config.toml
n_layer = 13
d_model = 192
n_head = 6
n_kv_head = 6
head_dim = 32
d_mlp = 512
vocab_size = 8192
activation = "geglu"
norm = "rmsnorm"
norm_place = "pre"
norm_eps = 1e-05
positions = "rope"
rope_base = 13300.0
rope_fraction = 1.0
qk_norm = false
attn_scale = 0.177
bias = "none"
tie_embeddings = true
parallel_block = false
init = "uniform"
init_std_qkv = 0.0267
init_std_o = 0.0
init_std_up = 0.0267
init_std_down = 0.0
optimizer = "muon_variant"
lr = 0.0108
lr_mult_down = 2.0
beta1 = 0.95
lr_head = 0.0066
grad_clip = 2.0
warmup_steps = 200
schedule = "wsd"
decay_fraction = 0.87
decay_shape = "pow"
final_lr_fraction = 0.0
batch_tokens = [32768, 65536, 98304]
seq_len = 384
doc_mask = true
train_tokens = 581100000
steps = 9760
dataset = "wikipedia_en"
Each number is 500 + 50 x the weight over the matrix's rms, rounded and kept within 0 to 999. Layers, rows and columns count from 0. Numbers have three digits each.

# gate: layer 6 MLP gate, 512x192, rms 0.296, rows 297-382, columns 96-143
# up: layer 6 MLP up, 512x192, rms 0.323, rows 297-382, columns 96-143
# down: layer 6 MLP down (transposed), 512x192, rms 0.218, rows 297-381, columns 96-143
gate297:481484581563504478523540586486530451514400541526473515460568584511500484505439516492453453494549526515523540426463499478472553572548517431488462
up297:476442489444418582484473484544534447507492471507538496595489498521504518510542518525503510513468466518532587505612527543548501424487543500598548
down297:460555575502501553512500490484494406528574487490488488527473444561481454494535432497540436520498509521506477512513513557459491570459572545504406
gate298:484505505524522424522586482459513441521488410400503580543543591525538463610454465453543577515473542543428419469506556511472492606496528521488507
up298:478399457519489464459514592488440459418464538514485550439437512565515445536518584621484507440451490549544409590531523455552517452480538429565545
down298:381434631617504486427422600414505538524422496504519491567520584541454417519515542445501492444505498595485544507488497530450412519555506488411479
gate299:438563428473579450533554548469532463572595551529517523502531541518418520560398461505489523538562407456595393514500540542476504525570526447436438
up299:575448479577436493482531477480469503563470510452463487554450440502402437533492574477542571514615533465519576520558469422514358540507418523544605
down299:489439532611421562440558546489517590528508500561564486602497577504474523534419452525512463449463560500525469470513481526473467491466474512510520
gate300:472580443499552533484428484528508534496503508444536520402415565464478501575426447466495488538484505538574571482550427461496463506395565444528468
up300:560525474600611433522479486492574473489461523467508395448535458470478493503629507537567546607563661465429436462490499466435583425495468537504400
down300:502506519511491493530501561592460547543417509488503484463433476463475491580530384385505531503519552508458582444549523563444539531455409530499614
gate301:569564445549459470499568488492469468443499465456493487485545590404553480451516520548528570473552489463534412437499478541529514559417409572514416
up301:544596444508531460454523433504463433496526538485491492559569421519520514648568522407464440525446575424484490515484494493610486488572493487470667
down301:514468484487431495475436483535510421510418430537536600480484450521480427479515518497469504457447528499526442463571434534465557480605420517403466
gate302:512494527540467427488557476554517555593530444586508432403442494531523484527520385541486433431449508559483451467490522508541424512603443578492502
up302:499412535580569580485489462540434615561426504580525478491450470424457525428470483506538491382467551482541571392469509459427565468571490515521600
down302:532500489502424429491446466424474445467469426390510458590481459511525543536534496459530363465560578640480572539443554505492468480575479484565485
gate303:467487533450597452401504485535467570481462581534502524497592554437608525572490587403517489428539639500444526481491461518474576527540493485494550
up303:452523539457437551483438507498428431538516601512518514467511483546535460462502490419473523485528523564619483390448422560540460566422613436581501
down303:515469416542430518509420528436412472468447430490482497490494496433491451407477525409465598596427465461469485498545474533508506578594436521510505
gate304:477498543548525455422434490495516517490504526504525572567650519553483408472577540544503493526596467506491469517501536518524543510459452372547405
up304:458534486530452517433541493589439438450418457420507485556542544584478393463426592448465422494463541524430529530578546497572579548479470582524390
down304:497528516467452528454523426506458502484570524413458515474512450501707480578485513446458513573524510423494545510443527540501470465445635476471561
gate305:521398507462525526368449528459427590545506560461466481528534506516507560477417518427490545549548490474479501406535504460511454474494523497416584
up305:591436431486426559496471420532489481528514573429478572532509460417401526462482567462511509446588531509526388514460508541561546569556527450420513
down305:490492625476514524444540512434481536416457518490441569479535566433469434451467468442567478463550524503496487449491537513516483403554477494487532
gate306:571468510473458592521517508450395573538477517481460481487547499547506499471475504487545601486510463507524565448475506523514431518507533476517545
up306:608547471468522531564533477551464378514588477509516530525512469544442567492465602546591533514452508528477503519527489538453499546454492593493539
down306:542483514388583526427560584529486387579586491524546523490562470447513528420545502549560446565508592521434504528458476450507461461490614479511506
gate307:513459574408561476459419514483425548455619426514552550425505520505502516412467423483468414502472472481512391553491474477464506500538520544456435
up307:549493566511526477400513425521569501523544531465471543457489473506464590544488456566495483448500474487499498436487501581536505559522606590578459
down307:593534489449509548462458474501515512416522432374441501516508547476562546483502470382585491536543375553596359433612492520448456500553524465512489
gate308:475523449434520479560502516551500489484531441547574509467536551468531533406474418446548520563468565472549550543436516504437451530489569529448529
up308:457501519515441490475516438570524544504519454542501537558316519474418441482533452549535476458530601511481540527473504525580473510422486496549492
down308:468491521579559440470533605482450487524457501478455507544437472634469454561517498472570495520444515464510484485500442520551474475538580430550534
gate309:423522509487544437484487528547506496493478442433415465527500435506426509466429393504504529573572497400470583496498459578551594558538495501519534
up309:485562467444495517527477604533560499527528513496351573415456408495402459434490411452416494553542519512544537488521505498517501560442530472544514
down309:450510623500423471483566429514422412398546527462421467510544529509548510547477508614550417562503577480491459499493386518471432463529556585526478
gate310:476507447511506481416482588510549517536508507515476490554506404502520481609533443428520546502531494429432499537500451485485478460560424512578506
up310:487501454494439506485498585545522469455426481441397572476511576495588580498542546443572513532493433431476554430508555436541469519464472500523475
down310:528455497537511577556529568475573450571500472644554410467467484507502479513522522584534504511542486432470474576415501436537507504480441488478516
gate311:409444445595457440538457515554507428496495563523468494473510507511565555455400546571426453517418435507450466534496454549486506458564418419519542
up311:490507557487446674551483470488439509467479619490443494470521603486599545549376572501443484563529442500516451452527482564477467586500493450515417
down311:465444513514510496490409447512440559416516448459483555568557463573589444436529560514570478501438443414455453544523476551591597540514397378543491
gate312:535453486583451533588546499487582410606526495526522571464456513568480449445487536584498477413523440479498490414494486544496489474435478525369486
up312:424559452412484608538519478534583555494674545539394451443348473632505465514495486525541596445382449535453496531448481489460481459458552601421510
down312:477572509494538469450433411531551578427530528375552500463377538513493478578421551538399462548519594457447424491632492471467461459490537472574505
gate313:531509485565456494515491490451475484423472422517500515467495470508513497480440512590490586467568517478468498499535548583496443478515526505469563
up313:477537553493561520473497527477512518446529553415514522581481516520487511476546517498502508506470529461572490610520523518462511518518457469515534
down313:529521574444521490480406537469559466512534576528517451498549519486557548496484520466427470495471458486509461505527544540434446496505634490553489
gate314:523582414467476472545591545583507552544534433574509480592476493524517489528407531403451511512523446443467543561546497549490528464489467516499506
up314:580510465540522485561427588504451405499482543363490466524497337533483524545499476487410478546490549467475504485544434567463428517495600460479514
down314:526515512494494493524517469516450504493520439547499510597503534497532491555511441508494480424531527568491493498564493551513608611618521572483449
gate315:417532542479522554539374517452453451506433561458510505521441561440540532477554528566511459517413426505522486490530481572500549577512473475558455
up315:533446485364526441472635469566619578546535471584437521449500362407389503541568476493485488559538518549568569558482441495526465462582588453521629
down315:533528564388504423476583579529511536469438462468485509461477468409448449559537417434544470462480481489450566388513503456498426487498404538424603
gate316:536568495578476404445500502572522504449628542502532504573568609488518503548565470406601492480521526510453589484414495458529475524505530503528473
up316:438499488556512556524588477558541564529481489607602499572464460490444564573423449433597531578488587428550489464473497547565441520490504459516490
down316:446530451548475488520564484453484457546469515467514519481506534529409496481430578525435475515635457496457567568522532585477509413516529583585544
gate317:564614543506570391444568499369504477541536500442518518375543459565451364431580579434491508493556473463591406515432402487387492549464425516535516
up317:493604551514498464487631356549578517516467449376573545461444528484570458405415491478596452439404619520525489465437398502549376533502462492463472
down317:417510526458517498458509446501538439471484530495438481464503491477620425422526512520511592475360590506582509490439433535528590553513448468492587
gate318:389512547488474410426556510530495540509424571539467479474511469571468495535487496462474488430449464544545484518513441571540446433479470486620504
up318:422529485528468544469491504426366464456545537580544435613521356452450586492494525421447489461544510470428418491415494522509435438483470627471545
down318:511502468463542456492406518517461470487519473620526533439558514585416453452443547484431574554435549485487485492466448563484468431484432459516464
gate319:533443503605525395538472493508581544563562492487489596440434515500457488556560501455466491431423507563610493467425562498456587419479460538493413
up319:548454398501528512440487526445494478547500525488496470483496490476539475525616569515545523524447556466456506478486521518495517550560432556495496
down319:533497468580551477584460438515418405476535496508410507433535539495500454513495491450480470492433477482486512505512497379425460493433450501423521
gate320:510440491423491420532474516503517527467498499448447485517448491579519566488480456379464554494561528593469483546504482405488498590615455521493510
up320:476510473584400452493531409476534527492444512501505501582455475495500419536475644477510500550550477533457543472442500516509511524612452548500461
down320:454522433585449326453500452492504495575527464515536452505471503505478501543525492472521566470468560502514457536521401496498483393523517418452511
gate321:522412474443544563421457465515443506517551536512469545428460510558481385504548395538508473492486510528461486451474477504506488465445495528559519
up321:555483496495549431348436442492436513537509500501451545534438492628601535493491490395500517534483528432460513469496407547379539565425568531583500
down321:479438482577476447515466495614446499537512548462494529493447437556514444579642397473541431510430559597516512441465510504463554614475556411556510
gate322:439538440567485472564460528482557428517425442413533500488555496518520448565569532371489484453583498547581526412481465433548519611512507603498573
up322:372531527522415495484425519551571500406503471532546469511476573432422428502604539348464492525480547522429577541491527408626536532534520558477648
down322:457516528355545509494466491464493446544454474508469471477579585460461508567575550434530595449486564557560533451412481459558534452586517569415552
gate323:495455568490509547536461507425469524436452476594470526523565600461519419484554465470452438448465497494444526492477391547510460507459528600498476
up323:474519526470434535493443484545501571525504469583482556522516454474473495485597557507535538529510482488478479438526538544538493544492454417493508
down323:514472473464497446533532552354470437487469582493545562593554464554567572506562552540546649440519463484485502570486532612543485503422491565624577
gate324:512483493433434500425523413484503455584521545552534590473476522540518596566424491543490442643492466535441491459455400398446466538492445577506511
up324:430521518519449448399541618469409564536580541449496532540477519572479592633547481505584402608519405533445491527394404581486506520556538482436505
down324:498549453519551446489519565498449475414533545328551562490432390515451439507515504438515506483566485470459429548524522546499527415492484545524489
gate325:541423520569462495526552530428529506543503479448568490579487465518537548531452472531450384506482587471490450508557467479535472524475457528523558
up325:519494543451492485424522440491537534499498505455484432533519485390515500432532499538504570524488443522509440487476516439469543501557491449504526
down325:533466425545532499532511461471504482600503482657430466509495540496496511502431530433396505504517531516514551526493582558526472583438493541553471
gate326:360550525406465540435513487550569522539542514564551385583453373570548403463490359490504491546576529524422435496535461560503521528456463522506532
up326:528494561552522432487441485437516562496436409503511470496450585478544528489448507493546452476546537528380559459539616469552497519534445502569554
down326:529511444441439488511492537437432576461587508494456537401532601508447531579377592486417490502490521520413526545514492530474521452488485481508558
gate327:556519473454465485516458473450440423596447508503569536517450572524492496514502496461546479519468545560438438518575484544435504473474540550495498
up327:434485481531515562509492516463535541457586487508495485474512511432517558455489479473446452405579468417523573506566485428497566557539494513523421
down327:468552521511455474532461496512544471514454509683468511492526497502463488468534461485479532501490555471489515533476597516513444582522456522567493
gate328:470482545522508596519668473557495446570481454475515568501500464489451539483461537446624475455478577544433443492461439502515490587497474568496575
up328:573458496536429445480462493423499451554471536536483466638459424509466519573496521560449632481454505485522472596469500457545514478446507416550550
down328:547508436466470500532490445512505418518534516582504508523431569530448445610455499480503569479405467487457560436401504517513542547539491526546453
gate329:512467493448520512481536470531500464629536526486480530521502583459502514516480560422506457467494419597526368591478471644558458557437465581509470
up329:503382544479444513497566560466479402475536574517422466444536505538510441415451494477487462423462437517554528513605453545507530538575468578541425
down329:501464519387515470552524594469427527401570481636485498474509524534470527491435452487455496520461601515476514521494501437495477579531529520472473
gate330:538561559554562459445563522467480492564533481468488546462430461555517529562479465483451513467500531480458560576562551489451460563505453539484578
up330:455473581465487423522461462560414498494433510464475512476521547542571481461404444578502444544509411656481338519530493446549456498544563553548493
down330:424627451518477529416464463580509471471391585567394427586497515484448421439501488424490479509423428538502461606609391380628514455590474485531491
gate331:436511428487531486517472572537570526457481499423520449512600517468515503460553593601483478483578534417452453522511504520558475539572477452521543
up331:435460494512420412525499489571507512489466519502523573450533453407558496522481426496412391503551647599493484512540486475478459495497500516549511
down331:495582525510486543416519466417518513481497414576466537394525391532498511600512520605506457476517520492474483494421500553532475485502463553601538
gate332:553588441425517544428573425432498523559551488493510532435519578464489495480435499476488615478587563551502487453514516487544418542464563546531613
up332:446529556504504501398535567424572433520510549473443520511514455612507536532412501452518466498488481524579498597451518547400549442553424422415448
down332:538543485548382482549477515480416499500473453670382400543557535455500530486517500464455464594465595452427420597415571442471512532572404528536491
gate333:476508370464565542452473511482571502512390528459462454494547489450637426478439549476460523478488459567472459489505500531412520446494504480547553
up333:448487460599601557450438569571457525574427528480499485549452546502497485488520538515569484490421496513510522426554495475528545483434524513550517
down333:533473447459477507537567548562516540488497470556549495405484539500499530516519473538499459433550491475477454517506447553441519423441387534529452
gate334:470521517416554512438463457602544422488449583567441565476573480494521536393494487547526434534548529466535499518493535516384485483453497447473427
up334:452482492565466522520577473572475486506529427526531498489439470509476446440514534554563533529502507491551592490460476465502501476555568531538531
down334:463421595503524486480449443515493495520435517698418594515484466447510513485478457533476499520484528475513486489548477465457542605471452569531484
gate335:408537584457467526521513510440553548470489483573533458499510499470515510484489500510477506457559446397556428507510475468480421585528520424518557
up335:501522485459544511536471565548529434435457595486582459438529591423450548502500516458555443423414436416481606480510513446393437438498412467576447
down335:591559477482543384566463498418528493517428487529542534488421473460560476491468510505515532519513500492517457471576506491583474596499502597570388
gate336:557408500491402512537472506488502475517493544501470468444488504556432488485395572467420570491493505549493424507501511492543428510490434560476496
up336:479545517499483483560500455411445441513470520487579528475573509585370430575468594577424501514493434496547511541501545474533539511543419546510500
down336:457567528486567469568519504511514478547508646533490441478557486625577410625476496550501467429537497548543494563569516515494437544545479509507463
gate337:481502494545454521500493480432547527440535508463437532600525529486436422474518436553589550430581455607440515520502522458473540539526578420514563
up337:498477499484567467510387524510462506493563505515635534460517500502564513442467518514539509480446431536468468500560562462554469594452442538465504
down337:590505405498555534512550510499513528547466498517446500476529469513539488348463340545452557432467479466482537508592648466471458607433519601495529
gate338:366500537617494458482475499530573508584498570476573573571539524585536473560464476624494570405423560421508430433466507547509418530567477512458507
up338:465529456549511500480459472484382505493412427491556470483551444477522535427494538462381508418429473497555525537554439545538449504469561560566541
down338:489463591495530470444516533538488457427613586501468405560477481581483463521503536570583533496449529500471454489473505500523484409432422435530470
gate339:504458436488524518535518459480490607506490456511485589530488547517536523492455469452462484483395574548502523401543613524540476555502597403541432
up339:532400485552473484488481585462581488482524530530519441562494488552492469544502486431560474471506472535443389468476515534394412508514524544522418
down339:491596526529603547436538550502597545503527569394464446469461481557490470550477487494505485388525490582440488512414561466453486488475517517535421
gate340:600604543526590538477485440420573465486585473331526539542430542437583559432508534558526508512459519500468571418548498397524571537457415506561494
up340:505475452534479494434494552494459544490497502559449487456447424557556553519347476506441605434540433533441508500579497504561469480482417537513436
down340:432521546459539488488541522557447447448560518488515550455519570480564483443523529497521545424540545507543643508553417403557533589569435458507543
gate341:544535473490596493529567510435511463494423498525507504534561439385546566509471536499451431425459478563442440595526388501518442611501484529485492
up341:498484552468535441426459540417569474530471483563499534514405523542319533534421590417521496463564430499475539483555511561419640547485544541486495
down341:576419511520469516517460522541423477447417496563483425424475484458476515391471483565434504496531452607584480555588445498503498496527347460454476
gate342:483465438596459608484441492479428496522536568501585505569435525504546576460462494491487497480509430563494487441485450581542503604532399534538532
up342:492544534603479534562516439447447545486490521458604475565452511540550427566538495572545521383503500514547458497571505585461520586513501470425505
down342:458463473463524484528466549462502509467468551460456540440480452493535484574539557579506574499463449514494320516596473447565477497494469525445489
gate343:493552492512503464499532508410402391425608551568575467544527560418579599508545453450527524476446492514515561458495501454458464492527491465508551
up343:451444536571478414566572503506473548613547671431499443459625518451600507462512558484456535532513522518593477475516575488478477533500494502451501
down343:483368528453563470416509553455469498548530582549469458461526512425568484443421420447541594405521439498516529397523558533519462568467513539510547
gate344:465428427516550451492490532505597469505511514513445506546462438464568470438486560563576522524463557426402435499530459504518447522434472576371549
up344:432495515466479561451461597532499460467450511534600434433442496516507494408534394463462457568624485491485486458443510556400596536534513370501495
down344:498474468400562508496527474550483501513549519524439473476448424488497511486478548481485540583595372450616467491501491545562448515435528566511499
gate345:597499536407471543421496613489384494542552510486553437499485586561521437461536538493477484552482508529453484456550477560442529429493475558480502
up345:563535482552552633569483591524426598556536520395534509484558513514456472500534542520456502484507538476540616595497463503480527555538477485477558
down345:543428515545431419557388511546490557458487483395432437446383457493527449506503420510461542412503488551578572541483499510470551485454461571436569
gate346:462516498461507543508398436428456501526508475430490580522449511480456493505479476553489541510510589516462484479468517486572625478508486577520421
up346:516482490421470489566511469490510482539431536486491446521523485515517515523441542521515550494504537493406543564476509538555506442484563490430446
down346:562542512502580472508522557522558538468518525323415485583526473491539541524537602460481431473467484501526419445518471441417547372492490453531567
gate347:388584500545501456519504474499438406482458415480562602537545483458633523470477536584470476499492573564470543454566531564629534526572559569477501
up347:485554476472482552480502487544497538488536507485459450544467572467441551515538504591476533487553462567592413542496514418471517475538455543547470
down347:470508467546599561599456427503481463578562433487563549522508476533502498606434463451452557582505496524503443455495568458518401465420517488499475
gate348:529482475501483535513547541551495471477466615557567557438533528483512449556354438548472559499557539505497531518481472432502497434506495455576482
up348:544500467438507426447540567462477496500472517434461501500460566502442395464501564450498478553541450634544447588440477502516513453387472528551544
down348:594450507490518486458475543550573537511485427398512496428547584504536461554451442501468456563565475530491527487469510511475511470534496480494506
gate349:496437396480459448510472470413469462530468490415470453532582554498477529543411435458511534484472503502572491432539555424479528522506484649381528
up349:449613589628556422590484549558546501489459516482399474462445467431458357515544487480513401528446486466475519423501523521572437476616455457527565
down349:509444479578486528497507507453521443549474518523509512394497541466489537540408544556530493525514583484490489521490546506461399466383534532455568
gate350:430505525487526482511469570542460530505573508469568562503497399441380553548493491455518431594514415489510513561513482563420468561515446518540492
up350:434472495471430516477448458464556500457431485464489558440519466536458531474445574668508524463419467567550525409470556491507592497464552476487447
down350:470467566418542396512497405434518388517537500505512396552473481512555493419553506536588510460449485524420619443354463487569603483530495450517510
gate351:497451544559467487546444428497480400474482582535441478480489488545531492547461480491396543509460478425402494528443468452529514514536442563506483
up351:427529392503527442488547592481562518591412483482522590604457511576468580514445442519509518526433490479578540460545506517601463560557473516548516
down351:579551471505492544480468518560576557524592398519546568502441459513489498465547451546497379432496555492497567604554521507509486530447524453565477
gate352:541430423451529549444507445491414504548490451570412529464520464466575455524511516440519528463589541435492405516506447534484559511445456430554542
up352:469503562438468535564530467514518511521475517445483564452497557461381637552577399482529495520504592503612393474454459514484525540470501522578547
down352:522497580516479529372466505470504482542466506525503499504450417484521476428549533469435510490500556534515443530555429490530531630435445415566591
gate353:425501547470401425604552453599513486556502596534458496553494524530485543470514471467566592487423556430528521485558505465564513535596499562498569
up353:567475492532508483487555483498563408471459528365446590538522495546425522466588402490568484534570446576469485502543489457488531493639477496487580
down353:565496494463525525507481550473482514500442365406486514522547542457539456538529552520520485409614523558519471516349500534436485431467448484523580
gate354:482478462550507431456446516391471469522532526466522476513456467550538521562506553484463491493456515521536477498452470467510477547469461451557490
up354:481517473510490530501516419398570516543506501397502580452492494550507454419553510542471540512439485491412505443481470480465513575575513428500554
down354:482548500534527503614444508535495592495439480452480602353585486464576527448489507566544495535521536496482534525485556495451510499554504459555445
gate355:472533491447499497610502495503488451531522505517506503419430342566484445419470542470464460486479466441526510439503570491516540506470457511573490
up355:525547492488409495499474435531430542522429545424466460469464449427471489573513510452430440599519481582465564502426470525522501499376443551441453
down355:455485352454585517603535530453513447512570499533459481455467459557470459538513375381493468509447482476484493491480522504443467480503475535583505
gate356:526554541483525483475548559554495484438392426459526510463473454434495456533492558534402558550521555469486487523482543586420486490515390497576563
up356:503427542527501500394475498457502487529494586562481459491468533526488606471462571425429530514449508453500515509500404500524512559503513502407416
down356:443579487476392481513462424468504421506523476517487579574464546522455545631624552397481561563443458547380442533478575513481351461476539471461470
gate357:526423545469557492507540473488435509506555489558499490548517567551471451537467555529433455502489483378469510466468417577465501554413459529524471
up357:513476428485461462424527474554510515564620487517412544529508509437496525420453491608452441476428463518615564453444506524450588472405525424545507
down357:487455429465522514432476483551444467462532543500408531409493436516560547487446443498514489416458464588445496500580589439629486433560555459446473
gate358:531567479518536442510486523515510495516515512494503483495495426491501515489484476552502473471528513507483504356565541481481514541536456517493537
up358:522532453455544455496466495506483371465497536593543533509576570470548521474481490531454577442486453536514490501441488610528480498538542542520471
down358:543506535456470475526549515490472514472530486351510483466513480518426476555548508480490588446478579431442526519472499461506527568500447461531498
gate359:512573517424447418474509499421408547582463508469432548503473534615527521533450422523473536452536494581451466528494503468474560515545478437514480
up359:556476478504472504521548514521571512542551457462532564474478548366448465420481543487351529465513485481425437447522493454602423440443431491527477
down359:529569478445522424489427392533545537486576610383463482510387510523504440583494443520512468507619550530403457372446523472523495590520533531541457
gate360:578520472508582436446484540559542546551531548517469576561487554460515466545509524565532492460553540508542464537463447505544455515528499510538592
up360:542438507439490545485489505466548514466530473462482546441492481499486600465488477483543554538500454571555523514511431411437468518482565575525416
down360:452518518608491503476568529543537553491548445552555503452452386558504439512587492555562530561551486404466532505449491459441538466501442551452412
gate361:574620647432438564570584414579431490461410536498384535499420536514490534450456533466448507422536487508414485411459521548452513569475532526504493
up361:612509446506494423413484546499526509469581529618486539551509512483459547556530452510425510596554465488463517520459468488538514373422474563477431
down361:526517528492430468565537547539477505462468516468553386508501529438503575558492497515485446499567400471467561462370456592482591419476544558530394
gate362:523523527551482518467391540492448451550492445551461482442512474450467438489569572513470593470555476483516499492464517508411536460578523514563617
up362:503487579524557367504558491534521434557450536437514459507482467584493605498558530439486511412491522492554494522462467417473503470474529525478535
down362:429512499523415517573524441534536601464493464468543434459545498548508509425378368460503435496467478508445601511475607546462520580547465495503442
gate363:442573440495536513537507433504452525545491484483476464519483466597487528545529522471507540548535462527431456469556427480465582575524498499535467
up363:506544453500461482473504474483525519502521408492474510486472524469549515503483516471558486490529489476470568512497525478584563502477483560555531
down363:462550539504512433540460441505533537472492473568462474545549420512490552499497467536513473517507533506554494504501519526547570472469497453474489
gate364:498610566609535485446486512501508601507437438624451510442493451499493484534486470515491564468442415466552452426527542439504540633548448495501528
up364:443448518460451557496548480494470449501420412503487447473499464531513550562512569578443449507548566568529504507509489414658512654510443441544522
down364:535523488432548487460490500490517465465510501647509492430486426532479438553505525487426495452514522575574495489451550583531536613552528494484500
gate365:504630541525534550403469451529504485477463482514526583609540511411580492449584481407540421486461475510480489423430484532568543542542537502622514
up365:472537484509511529566473500443548475543489396429518388554431544521500488512575518598504472627535448501583543576527491466534462524456538504497539
down365:538608460416395558539536479563459583445509454418550630531460507452530490489508551561425426554491416474548506432483481503568438494502461497516473
gate366:449504480493534487508534357607489540433444446627476448559484555539509556495625554547501400484527524587477494556525465481510521519541533501445518
up366:493459534599550527569442476425524428531419548529489510526518446498593446528434478493559559580499452460471397489481506484587531451515539487475504
down366:510579451529509425521501542504461529556627464531500517465493530554488543516447605492476485543446538479447505481446522515420421487482484413523424
gate367:541543587432443426538558479485399458488519508480506629552532490545483506457546464537513431522495508602526489438548498550575538501610497485546473
up367:477492498524504610505441529555552542485480395492531457412483444508505491432575457552455486433489476460457503524405541499440501486492503546452452
down367:440429452525497473434465501500562498439369424476494459496450430515554434433483520471506541541431464411546441466498454443416536542479515446644487
gate368:484463479416499578444427566443537430531457507466518515549442399515488445515477556510491407591462509480486507453521515651413573542517504464517526
up368:563553456513494474545409520379407458490507511474567452553490500499581479468570541551447577450544441455584574544477440491428450486536498471477490
down368:490507513555535479538481418433471427460463479491474568498526485492472491538487493467525647523444547502458458542456509494359503486547476493377573
gate369:480532547445540445561554572575467521584461505414462612501485442528393477429497613496470517508504497467579450427500391542525543503413519447473480
up369:538550459476605497503468481526581532478579487512454479411533594371450569608537494436480559470558531520482529517429531509543443577425566515520508
down369:504566611561554546455571533520514545424552562423412515444556504405454505466539452500520403458471502447465516554457574360542499560586518543525524
gate370:538533530551486513530435489509426545514550497493511526475472457452476516518518393499480341559483580628437561444461458541589500595460546416507580
up370:544487505472495542424447411479544509525601498520356541485497513560402510508419501409438441436443534452498513457511520538502588565529501458459547
down370:446542500585556514401485595483456446452541567465461502526448532466504514472430539432536480513462545509505491477546429485541433462513520471601531
gate371:518614458484493409445590435523463571532455557446497454465513502464584561434527440479500531461488544476529531558491514516470508494539539426507501
up371:498459550464468432523511531592475567513482565545446529554514529442489545477513598584512472482495455485432512507444619519605487438410519524509483
down371:462418512566476402485491586596499458420548508499500417477523576495460544529506457395494474490449508480504538394616485553545513497485540570481408
gate372:582575494488493426535480493547563511559523542544490467523580510438528520526463515431519399350541552557463415433493433502506465587435459534559571
up372:580536597556579458586506491453472408500510532574477525505400454482550494479482490522593535511497462502581485483494495455430483424491445550587490
down372:573477463487539532495358437528489613445469496602362607504380487532531522370553561462587561549446438532521534534485534531541433528510459518425562
gate373:437430510578567523459528535507471501551444367484499536536524511470485437546619444496423520424478484467457490479530428523481616453489477553482519
up373:466514465499549449545502515418467586457447617509450525464441496566544534473622412567538461535476442460460494479576487558485443539560515544465541
down373:490523591369548608554508457510541539443470552684547470507502575508512414466545488434566521482373511467470470413482431469530541507495582562553470
gate374:488602553575407554534601406508414542483550505470498515501555454464505444557530340446441481474532565561489469373550475516528470513557528467565581
up374:553610529511463467526421482429511568480555365463558433486498529469557455502411514642422488434520547539474515499527484389508551574473508521491535
down374:449565569530524427459515608541552408482500418483548595529443524548505498428511495504531460537490493494430538517455473426502504543452472485533525
gate375:472508529527510414494448338505578482572577534553454521473486586494485556571495458520502482477453473479534490503533442492507490520519530451493503
up375:539506586523456543444562448481500492452573534581466522543461538457499530369581530533516473430475502578596451434475491462539372560509473491540457
down375:409408480478463564432477454525590495468464524643472521450513571429519520485512479511408499473563386538499569616473544466443491521518617565525589
gate376:534533480553458485488489557448521466531459556496479571554530497508510459430415536387484456509491564560518558595511459511409536463540572433402473
up376:599501491549571466473615588457503564544471488479452454502606504442500473529610508496504597536524464573559447617434504552472550504441490434495519
down376:548531532386494443565446526527444490549490486501438613521551466520558441502604521522485596474580459531483467482441432461473559549472512567476436
gate377:451461484472378564555575474573516494510522505508463524527449455513486500455462426460587437557472590512518532446579421434499514567519473513475524
up377:429508501544446400531510466474393534481521529526512422538536427448547537519623496431454537509533512542512494552430514640498487451492448486521511
down377:545601494528508533533469440550495527545550517531528488513456485519415505601588533567395479461446456483497507459448471540497402463411518479503491
gate378:499504539589477563554566591476448460470449439425482456464483510562458503534541563508521617505522431543548477509518445602454505506484466534633499
up378:406443483463453451516562485399556417511482495480471509548530577504470504386344514528487454439561526515518505468535501582484443541579495467594578
down378:538436458416476510484541489423568480473509422536570543528446543467470522462597449496511528630557576501523413482539509412427453534495574470580369
gate379:464531462451644498591522614469469427405541566562428537591487402493527555558505488472596532546446466456553523440399498479437596560587543532472471
up379:550568498461487551541425551589488453486500484461480388449501520509495506515444464533499406582523501403526459475485381586556455491629512483594514
down379:428412499540408483419483443485525513475542444558486440491513486468488423447506511448558574488372511407519499555512464545560510522590531482448476
gate380:436525484494411529509516502464504514371460561561538428510444529520486470473450530558476530482547441588463479499633458448507426655471630496510494
up380:536571543584481417538452508542554466404553461497565566565502537513585597443437547591564447527626547512489449596530466427401514520490472507467516
down380:514586395463491558488499437492501515561462400459426572441452470540451515458549520532542426556649465551527485576427530665568578368520421483527501
gate381:428425556473495489519527552452474500458404476456457521500406481632504528542440507462433520556498521512525540548532455495486415543615442472563476
up381:475587522505534591496487524515473547551446495521490443393513531482556476525438595500490480430501445571475565444511587562408533488457467498392458
down381:611546471473465485449424592525550545510460465555477450470399457558679461424514425466590478556484457548535452471468549415494448582384441575461452
gate382:466460432539566405518544488478560586493455564454472441451459471433466504519472441443516516505547486509458449546479497502418462583469606463459494
up382:476480472543495468459433549479533500607444361500422460436421471565526530564494538561529443481527580462509412471512446520538422566413568453536498